From a checkpoint of a small transformer trained on Wikipedia.
Size: 14 layers, width 128, vocabulary 8192, 3.63M parameters.
Each number is 128 + 24 x the weight over its row's rms, rounded and kept within 0 to 255. Layers, rows and columns count from 0. Numbers have three digits each. The size before them is the row's rms in percent of the matrix's.

# layer 6 attention key, 128x128, rms 0.159, rows 0-127, columns 64-127
097:124097105126105165124149138186139134127165108159166128107164120096145141140089110126120140113124162137097071083141093128117160161142121124101108108140128127139088139150115120095131118170171153
093:127152125125175190132101120116153098123093122095125117143128125124144147125123093108127100126096123119122125155155134126121143124127147092143138149108113130102139148109172113138111155128126122
085:137125125146126135116133154117128150137097146134119146146115157115092126108132079120124132150091130082136139106119159128173095096119103175081113085121170147141164103104118127139155124137115151
088:148120114100124155128107120102121121133136083164106130157141137098101120110131131163117095180142132119114119125111157139152129158134107108093130134125135159137113172119137177120136121111106164
092:148126108124141136110096152134118138146140113125115121127108121093134113152140151116126143113124131131171136080187163116170129133146138126139099131115103112124120116124112125144132160127171105
091:183147162083121165138132119118116145094161130119100174119112124084150070131094116168147133090129119137113143132176158102130139125135107112126129168126102150132175117131156067161117120154087101
088:122175176118116113133140089122133100120145131159070155101132140171124089140182119121142091147127068121125119160107124181129102119139147171121141146130110114157091147123140118135152163151164127
097:124151145103083126086159142148098135125121124118147111135123136110123108121137108134071120129184109121126126143088150168114112105149148123130088126124145151109089109153101137109149155103108066
088:086153113111151142151148120073094143118108093132129120154093140102188112144123152097124131121107148128133169161144125128106138164103124146181114117088136118134092141138124121128101147107088092
096:118115135132104155124125140160148147110124115146095114143166157146090111129100140156081127086119132127157143103117123163127124161104099161164149155091116143133103151172147094157094101142169159
101:111122143132159112138159121110149148120096160171150153116143133075130144139133131124103083125143095100117107127129118184138126125163139154141100143128148172134138126107154099136157127103138153
114:163143121153139108142133141099137149138166089072095170152139093145137124163121139112166117120117140095088158121138166117141140137129106103138111125137084117072142133114143061089119154178139126
091:129140133096091149169135162135133144119118129125124139143118083135124143123134105099141127127136120091162094143148145085137133189163144214107146143130121068116138143132113134162139172096139170
089:104124129126131122131139157111165149130107121125071132083126120157107109130106127095107144108121145141099169131140140116123127161104120145120129124103083112107132113143163120171122154114168127
099:152107148135120123155114113180125106113103149139103152068140097148111166134150136125157141115133118160091131108119145140151184145156134138129121155136149157110136105105134147099143149151120142
097:138172145086097143120090116135192117125129130130178133129094132151104118127143119116166164143164158139095089100124149116189118112077126165136132125101139156140143144116127116135182137174119115
101:131141156077124158131128141120139139120146180157100134110140129142138118148088131081113110147120150104095158160149143132135117127113176110106142165087130108117147128108063166129171120131136156
088:130084120154121152152144130121115149118108099118135126128166136168093125152153108144138093130114146167117132122163097154144159132123124151124158155119117119167075123156122128138137132130138161
093:099103145100182130104124138150140148115183086112133153100114149134125115129116159111137106122121160158104146148148160115130080190090097088115130108126132121140086154156089101169103139116132148
088:107164155134160132102125147173141136103106146113108119100141114136128151190137106146146112142143154141175178124102137135140149113099095172148121121136125125121132120165118177101114122136137137
086:134120153138159143088117157108141172142100089117096139121135091121136102168114122122097115135107107112155141135177123150121097126067120099143134139108124083085120128098179133148139087131104118
095:112123127126133108141084126139134142104161095146156103093109168119115113094106151123104127129086134152125125120110183111190138128111128156132153148120139097136115122096083065173161117140142155
084:134094132139119152117154074132144109126102128132130116133126152106118165125148120134150138116122139122135082146157165060124118163164135188123099131113111153119132142170147147127088122116116043
095:106124108121129123073146093130144098125093108167139124111175151148098158085147143166128073112145110121125094128145111157155102123133127156128132180129132187117108100091146113152141107163122105
094:126118137141148123121098113134161162111137157166196089147109105090111140089104121156110136142154142141106151132103127174146095125154173154089164151119110147140155124141147142156166153140141140
095:103111117095150114127131115144106138085168106149152103085130112157088112127142157143146141135111127129165106162120088134144095147141097155083116131144121136115128113144127113119151203120132158
092:131167140143147131122169126115101110123119118127100159148144109140129128122094158118140130092087140110168125075114142112104137133176155100107137134153141153129101148170151142095105163124120143
086:091131130159082146119124195103081124151114105122157128118101137133087145138139089157111130101126143165122064144133120127120136162158150129130128105141151133134103139084136111155156163128087086
092:164167193116098139119119109137103162170106125180154118100113117117155131157129147120135140147117122149100055097116149144108132137125138149102131146140130143081155118147129116143150131169104122
085:127103167148123156142165096116111156135137094176113081131135147096117133106151150125106138133134114130160140125103108146166155146161118150114127142141129135112148136133108152145182131158117105
086:100132090133146173111107150115153126092119107141107144086134121135141163124108124096137121148163132145116092127153133172078158123092169146095119138118120061107128115105127101118144127141163134
102:106176115122117149100134116104147108156156159134157128157117124130088131061130138151152124123079098132143113158131118160136151131109096136096138117097175111082118092072139146127138132123101109
103:129079121168108122118144083109072160112120134120129122119113103131127081163118150101081081124122119132143137124115162120136119129112071113151111117122122148078146114167129140134106128146150124
103:107121145106135103121123144083117121111115126136126140162141108116108190068121126118116171156137123128127127141108112109122094113121168169170114099099113107126127117154100152145076127106175099
096:164127176156116125148143180103101099147113153095089165151152109159179137110107125119135146133113130148136151150179135102113119108146126118132102090116100119106144135177140116129115142088091098
097:124112155117088174142129105105159131116134153151192087121129134120109176111116129162125170157141143132125080094099123198125130146111146150127129115097137149166134140126110160122127112094154127
099:158131120115113140117150135127123131122123109116100109120171134132149158130118108135113160125094135129115177147158140115164139114081090111121130160137166125144156119103094156109121102090099147
098:115133121147146144094154123164092127127158095119185139164122151122095119138139141103135128137179162122127143146095149153118114111131133070087140109186114133173128115157143141111116115148153120
114:108111114176110102127135110099130105120157137121126087120123146159151112144130111108123110126129135145154152132146133176127143099097091106108126081136147140100094085109100139100120124128124117
091:150126134153129097095139088112119160107105130145149147123134104145135094110114135116129085092128127090106133144070114181104168154169121114082105125154096157132141121120139120138141149182104150
102:124113153134087124087106082120150137096129132154154150095150147153129149092135133134097152121132126132160087149160185143136146119110113144136141122107132101128123105090099140133143130100130164
098:118097129187134144133149133159112144161128136119080130143126092136115147120128072146122091106125144127121124122133118152105056109145109055099106150152081152170118123142136168141125136138144146
098:130101173149120158115108100129100096144115143095101144108115130118146147129119130123095130091141134080167165118153131132125090112134093081148106131154146156105103163182094150098127113115098097
102:107109094113096143116159145103118177168136135160084112140119097092185129114103139130147108113156126162123112121145094130093136095098108152131129142129121159130100136139125137105119131134141104
090:173097096079115117165131119111121107119140125156165139160132149097155105150129151165125144155171105103144132133108089137095155122149167101148135127139119117143128132121056150127146161074110126
109:122093114119118090140157113146125139171193099126149135110120152150138119103105172113124150103131164136132165133147136118160089160099107113135115087097101116080091124129098153114148122107148156
109:121133133145084121127112089132130082168113128136154139108133103107148139091167130132134139092190160146121059160133124109182145084131106123113116118131147139094131098120104142130161138147141109
100:121161120102175114116157117103166102132143096132117113153138123140162088124139122140107103146142158084130142149142119154090140135121125094102145116109054103172135113145148135137083142100155131
099:137188136105116100100127103145154073145164103143141144153161138109129152150115134133091113125142132107145090156131133153133162111137145115108137146086091072111166116134083140092125098105148130
087:184154116112131152137151151064137103140108153132118129161095113149144124122180130138143139115162160126132137134117155124141119150103145104180123125097131119133150116084152121110138181144122117
112:115108118106127151093129148114134133091110124177175115113139132141081110130122123121116118186141134157152148123135095092164092158145121181095136092127151116096138140154122110151134117128101182
111:130107161102092159107143160130127102136116106102125151116160098170136159169133094104116154127162133134127130149121148135087127139126070123115101149123095097165098117115115184093148122173070145
104:117119103089166123095113158118149151145124137199159125130089134109114116076102104099154141105130161125158115121136072152110131089106140140119108129134119082101138150087143125150160111120121150
121:181165114155082132096144132131134108121164128143137155090097122157111076159139139093108079088129143121105084083134147169089153164153116136116108161178075134122148124129151124097143133168149116
107:144093123115082147110111129106171114157127131165180130129188084111132080089153126130101120141125121128117097103140134158143121118107125129068139149133128140153153102140119128165156111143101111
099:134159152122119088192129137160132143099101147147095121123129093117102140168109142100124138126129157122104176131122147176126088165145138123100135132137107137149104150148133151099132171121129108
119:198166127120122145137144142128170136094157160121132175122147128142141113181113098117102142131116141106112109142120111141119135149077129121142126156112073085085180133097107144091116091143107144
101:141112164131168131148106165116118089155103108127096172133121116115126108136149103114078141121107108104130145125129104158142140104115144123153110162116128127110137106126074130099103118129129151
112:148147163086119112146130131114138116137120188166177126126076113128117148134108131158161129112158148094124102093131110144173145116159155131116161091078139107125189105125122162166147112148106127
096:176128127075094125129134118141108094078098118105126169138100119144131103111102072116121124151176136110155096107156185129115117136105149107132124106167101179118140134148125145095089160113121098
095:127134143119120101119148108145142095123141120116101126105108142110149151105156127116137127114137098107131140081127142143148108047145150154126123107162119196095167112134159065170133132094117149
106:097099147114136131142141150114109122147077160102102123122154144108158132136101130120088112108111178096171149142163135103115133119144161132192142114126164125138126117132132120121089090117123153
103:135124097103164101089102149148137144116153094137158123108137123148145121095143141132118125112116151146107142135096118132144099114096155101115151140138092118147124107134141096138174178091110153
088:098148145136138140119076131120133134132095114109132117115172120092105124149103112142152110146125131086091116095142134109154156125139155133140102108144096120122175110139123102085111161113091137
101:106123139152114143157125110099119111118149135122136136163124148107098144118118139138156121148139151099166083111166088132155135111156137141112129136107129116114161179077123115103142151159147120
108:158107126137176110137146185102099092148127109127080177152133169114137127115159159133120150162092134126148133185112102125121123124105165132162152134102117130129139118116096128169109112109162111
104:142109109132164118138127117150111104123154105094113099119102136162112101139155135181163121120129132131122098135122198133117083122123138119174136150188133143150087140172089117147152110137111123
108:073120124090141113135105086086151123153147114136131122124099131123148131109117114128155125100096156149137165131114136094101117150139130151130165132136157080130164157113146120140140157126152086
108:133163140122146123134126165102091082074100123129181149128145126139129098121123097095114120132142131131141109111112123088137132109125154129085106142112116092098166124104111126093058089115117151
121:121153147110092174117129144132147155104112165128157188138130125113132131152114106133096131140129141116085085111127112165105165145120132115089150127125138119133171124113174138114142160152114119
105:091128134181175141113168139155093147144124111103105133142065110138107141142087166123111073124127147121125205114120092115125139145109130149143141082107165083097142186104109134143102157133134137
109:143139148189136132123127102150119145122087110160086142122100128122128133115085119118146138168142076128143190136134154129116131099133102122117108107133112162113113144123189116130097106161122112
105:086122105145159096123113108126117106111127091140104174169141139117137125110127107118145118103094148121134156141128090108149111126123181162135137116146141164133084138118164133137115127130164097
114:146132114118134129062117173152102175159131085144172152139124117055122119110130112155105153129109136166117124101105099150144129103133143117110141147171117158139133127126137150155116137106164095
111:107116136150145125170125117132119140122117077112144122124150126148093113137093064132177131132081150120113142115160140176124138104162103106108132120115066121148122107129139111120098154171086106
106:092112129134113165076134138130103153106138119102082078181148135140133088164076140103055124099105177120150168139124123125133129123108117133137119187139113106157152131134156138115119111142085132
109:076159138153131098121120102122115131096162094115125154156160151074139116133152107168143137141155099101126137129115065144131108181126108135161148117133139128141092146139131188106135074127120148
108:120106180106134121111115108120131071150106090091111120107127126146118122111139121126142138129151117145131100119123166108130148137132125106212139144162132172134159119095135156107079152115115121
119:177097105151162117143118151084129159094129135127148095117149159087128072139113129079109124150176115153144150110128130121099145152154143098162130124120122106123121121169156155133133113066159122
116:134103124156139116122124133133092112127136164098124142122135131101160174148124100107119092077105113114126112123129128129165167119109137093142131131121145120143146109167141074154102154088134130
111:170153136128106160113118082133174109149100124133149136128127131117120121158126117092135189149130158119079093113082099152119143093160108114138145125142081112166097155147115152109105090091120150
112:097104099119161131118144102119106109096162102181166092126114111148117131166102116160148137123092155099125100089081119154115111130143161128144148131120117150133127080091101123162123114173114117
108:163177157141082119154147128149120121097111095113112135126139171166135111163099103112106113136072103120106170148128116096092164093107131091120169128170118137128121143139104121100137137124166132
110:156139132141119095106129159112161125113124124079095150153143074114124131182126088146151113096133168148144157128140111085124129117140144150124110103106130129088111131063159111120158141125134122
107:122100152121173120110121128196145151115153109117140142126151146114132095105143160157175110100096101130162105099122159131130162096159115106122101101156096119153103163135122080149139164111101111
115:118153142162118147132073172135138103095118087109129119115114140151131067105086128100139145123114102163123138088152109105132122129070112126180160126130165108098102139128139134149172082144114078
116:121117144154140082136119129145165124152180115147179096090116138160074123113139155142127100130140120139125121091097087125149150138120142130088121137119112098157133105123146155145201123122144171
103:151137178141148156168109091104139152135132144169164116150135118150132102117106145132151134110104133155074124107094110189135147095144120109140129138124113107093134128074134171130133133152107118
111:112136122134171119161145150113114136177126088088164147120126104152165113164147122140167119125127119125080153095122151144078141152140119067167089157133115143125138092122155160066117149119156086
102:103138110150128112112161132091138160130135113156142118140160163118113115116170140133095151118142129129156152136144143126121086130103080106101128111123132135145108154123117163163074140125122120
108:139173153190101137151125137136115104077092158122144119097093134098116157157155147140150123118171131149138118151084136133125163139156158150157112135108139134146153143153112120156121144165136098
112:148128108149130136109149091166149122146096087143098106129117142126100128121148060069100160096126124132104127147100150158151119131100173170159158112120166138109163103095109094152129157111127139
105:179145126143067127161104122161121103143111111118135148119155155166164130123104139124108120106131130129120109113133141103139110124127129166124083103151139136148140120085097178118112140127129096
113:185138102136133119147135139126124139177135152160101177120111133111103139160122167104145154132160100119127076087131139131151130119140128177146124142111109106115154143078146113139135099139112144
116:124151114072147153170119108132135132152128140121140106141124146121140156140067143110119098125129177119157137124097126140122110161089144130146139101144155148126146127141133133090081136143142150
109:122195151123129149185153110128138130137150091101127097138087128118130126155157118111110156115130149122157110125149171143124159099085135086208122160130093126101095157123110143075116109153108101
086:099134119122143137116158098122133144112186111149085119145131086143121106152118175147142133119136089152180122156120143064113139107119152144129116134162118137066142161134161160162091142162162085
096:149103189108156135160185140129105138118110086138112138138128119141159109163151155096095116127133127135148137097133123131114138110097113121184169157123110112128132177147107190096116143123096178
089:114134135100128140143130129125121121131113151124151126132105100156123146087143130145150125054152116181120103118122180102166125154157112122064127113109121157131168103135088132120153137141111088
094:137141127146178128062126113115122116172112118150136115110156164088109128146132126175147080106178125123128115124108088159109127137143177131130117092114110117118147123095095150162119141119167112
092:106120131128164114111161127132118110112145127114079125156098102108123131133092161111134100144136140094092133180122133139135120144106139125128094165064090139093148111127127075136104166161129140
092:154164161098099110175114094153113114153133125113116150155074103107094139150148122156138117117157131095126078126121135133144099137142138116155136180134162162152123098093107115172081138154113176
087:071165144128115119159119109137131126186092158128154130093157120130166135126121163123126154141146145131139135116139146109104079153133067090161186143132108121095134161116126143143126140136106110
090:148122087101081109124133081163127128150115157080110196113146088111133093142152131147111093123131092106114166121162170125112108136082120123114152143133176125116176136096127129128149118124136137
098:131162135116094142135155065113150151152091122082136125133128108166091105146068126074158111139132122136129144155149111147086089130123093079124164133101090133138125119159112090100123156159121124
097:162159131160131158134143147118116137128130139071109148122107167112102133155108134089173141134137172173119149124101162174130137150128149122157155152147095161102096131136164123117161136120140151
092:122126105111162119148125177137169154184133108173119134125152103131132140119098141102169124100122120111177099114126124125143112130110169131133119117112111111113147132122178104135143144183134134
098:134134111136150115136092128148122139104142126156121097097086098111105120126102158161126153129137159097144143145146114149155107109105104164112163147113116122126130066129108137167117144160129172
097:185167103117140118135116103161106123208123121113131166076086162140092123113116096112145162167137097130089121073135141134109138105145115123136129158115092098094113183132148101153120100126103110
088:148124089179169140155093113119130133101148098155157117133114120128093135111131152154142106135120139131115106103143116144114164105136138078114132142137078155119130081145111110145182119149130105
098:091096097171110101149152114173116150121112126130108131136164138130097181150087097129080110118130165126107104150114101151122115153134137141141130089105140142144145111166140153151088090124129148
095:153105152131062130150090121099111159072095152144105122142150119164116095127128094122118137103128098115081080102131150143138148085102111137144131153121111151111136109143159191130116177152122105
090:169141150153139109148117164101111092110119121129094175122128133110134112181141099110161142112144141134136152140148129106125141127177136115164135116080120124125161114063137123115098159153144129
091:130137113136145136152102138111124166164140133109099110167114142111185133185141143130097134100138136075105162144143112136106112092143083094175096112132112162156102095134136148118132110152118096
092:125163079127102126129094122142129151147146151119106091119119106157120127130100111124112103096136120147112162103138148127096152122118158120149100143134129065126103093123161133168094125119108151
091:098124125148133102152108104131171102117119138107140120139132111117138161093156132137086121121118098107138112153123145100132125143140075097160133105142123132132160125125143135119107145166067132
088:127104129143151116150126073164143120124169125115158128115125139122165122137106145125125112115130135092112130124098104095132084113123129110108114180173154154138096087131142117155168131173124156
095:158129097174076098103096142116135134115148147153151103094108153113104085123173130113094136088175152176091125154162158121185128097116128082117129158089127144146191119126118117137111147121132181
095:145145153090134133136152129160123122142127132170139123123114095154091126101089146128095132130143155127152115114150160156096106084109138086143128097127131133112113103135142167159071108160121114
097:111117148100169114097097161119081127109132125137109110159103164089124122101157151132086120080122157123146116141123167101164120147115108116095103123138142123115120104174130118122146122141149140
104:159088114132131129154113125101126147143123100127115103181152145110110071092110161121115126116082134146130130109143122168123095106161090101113138139157139164135136141168111118168085140081125090
104:134142145108139104104128159125092106142101115110145139147149127177129099148125114151133097102143139113140126084121119146143113108134128098151129107098099148109112131148087151084089114146150113
092:155171114128124064152129153121105135111145143188142111105145114121132136132092088112096130166113105141125146096138059116144131126133114101100119073148089161122124127155143076107104147129091115
094:127098112082156120083163121150129143157135129144149148135105129136105131105117109114138128113142130093158137153142182170110138137107112075103111092089131135134090096079120149132088181121130109
096:131113121123117120103132120121113175189130102138154136102123127122128071128095116118162127144150147166143153126085159124097096082113139107157114129108124138152107125129147157131134137126120146
095:143132152119107100114140109143148149121146098191129087121153144110116158109119175133129144107170104114103065136087142158139135145150178153133134180186137135171113124124107135145126134154137131
093:110120129079134171172136151144108139097180119184148108162117150107146156125080111143131148124126102121101135121140137107143089127124142141086173116110156081108130123107141122166123122150125151
095:146158133138163130116145165158101135154162106096128140142099090129156115114151104131158154092137123095069148108135078131123118103107144089087136134156127107068147156124135117097146127110157186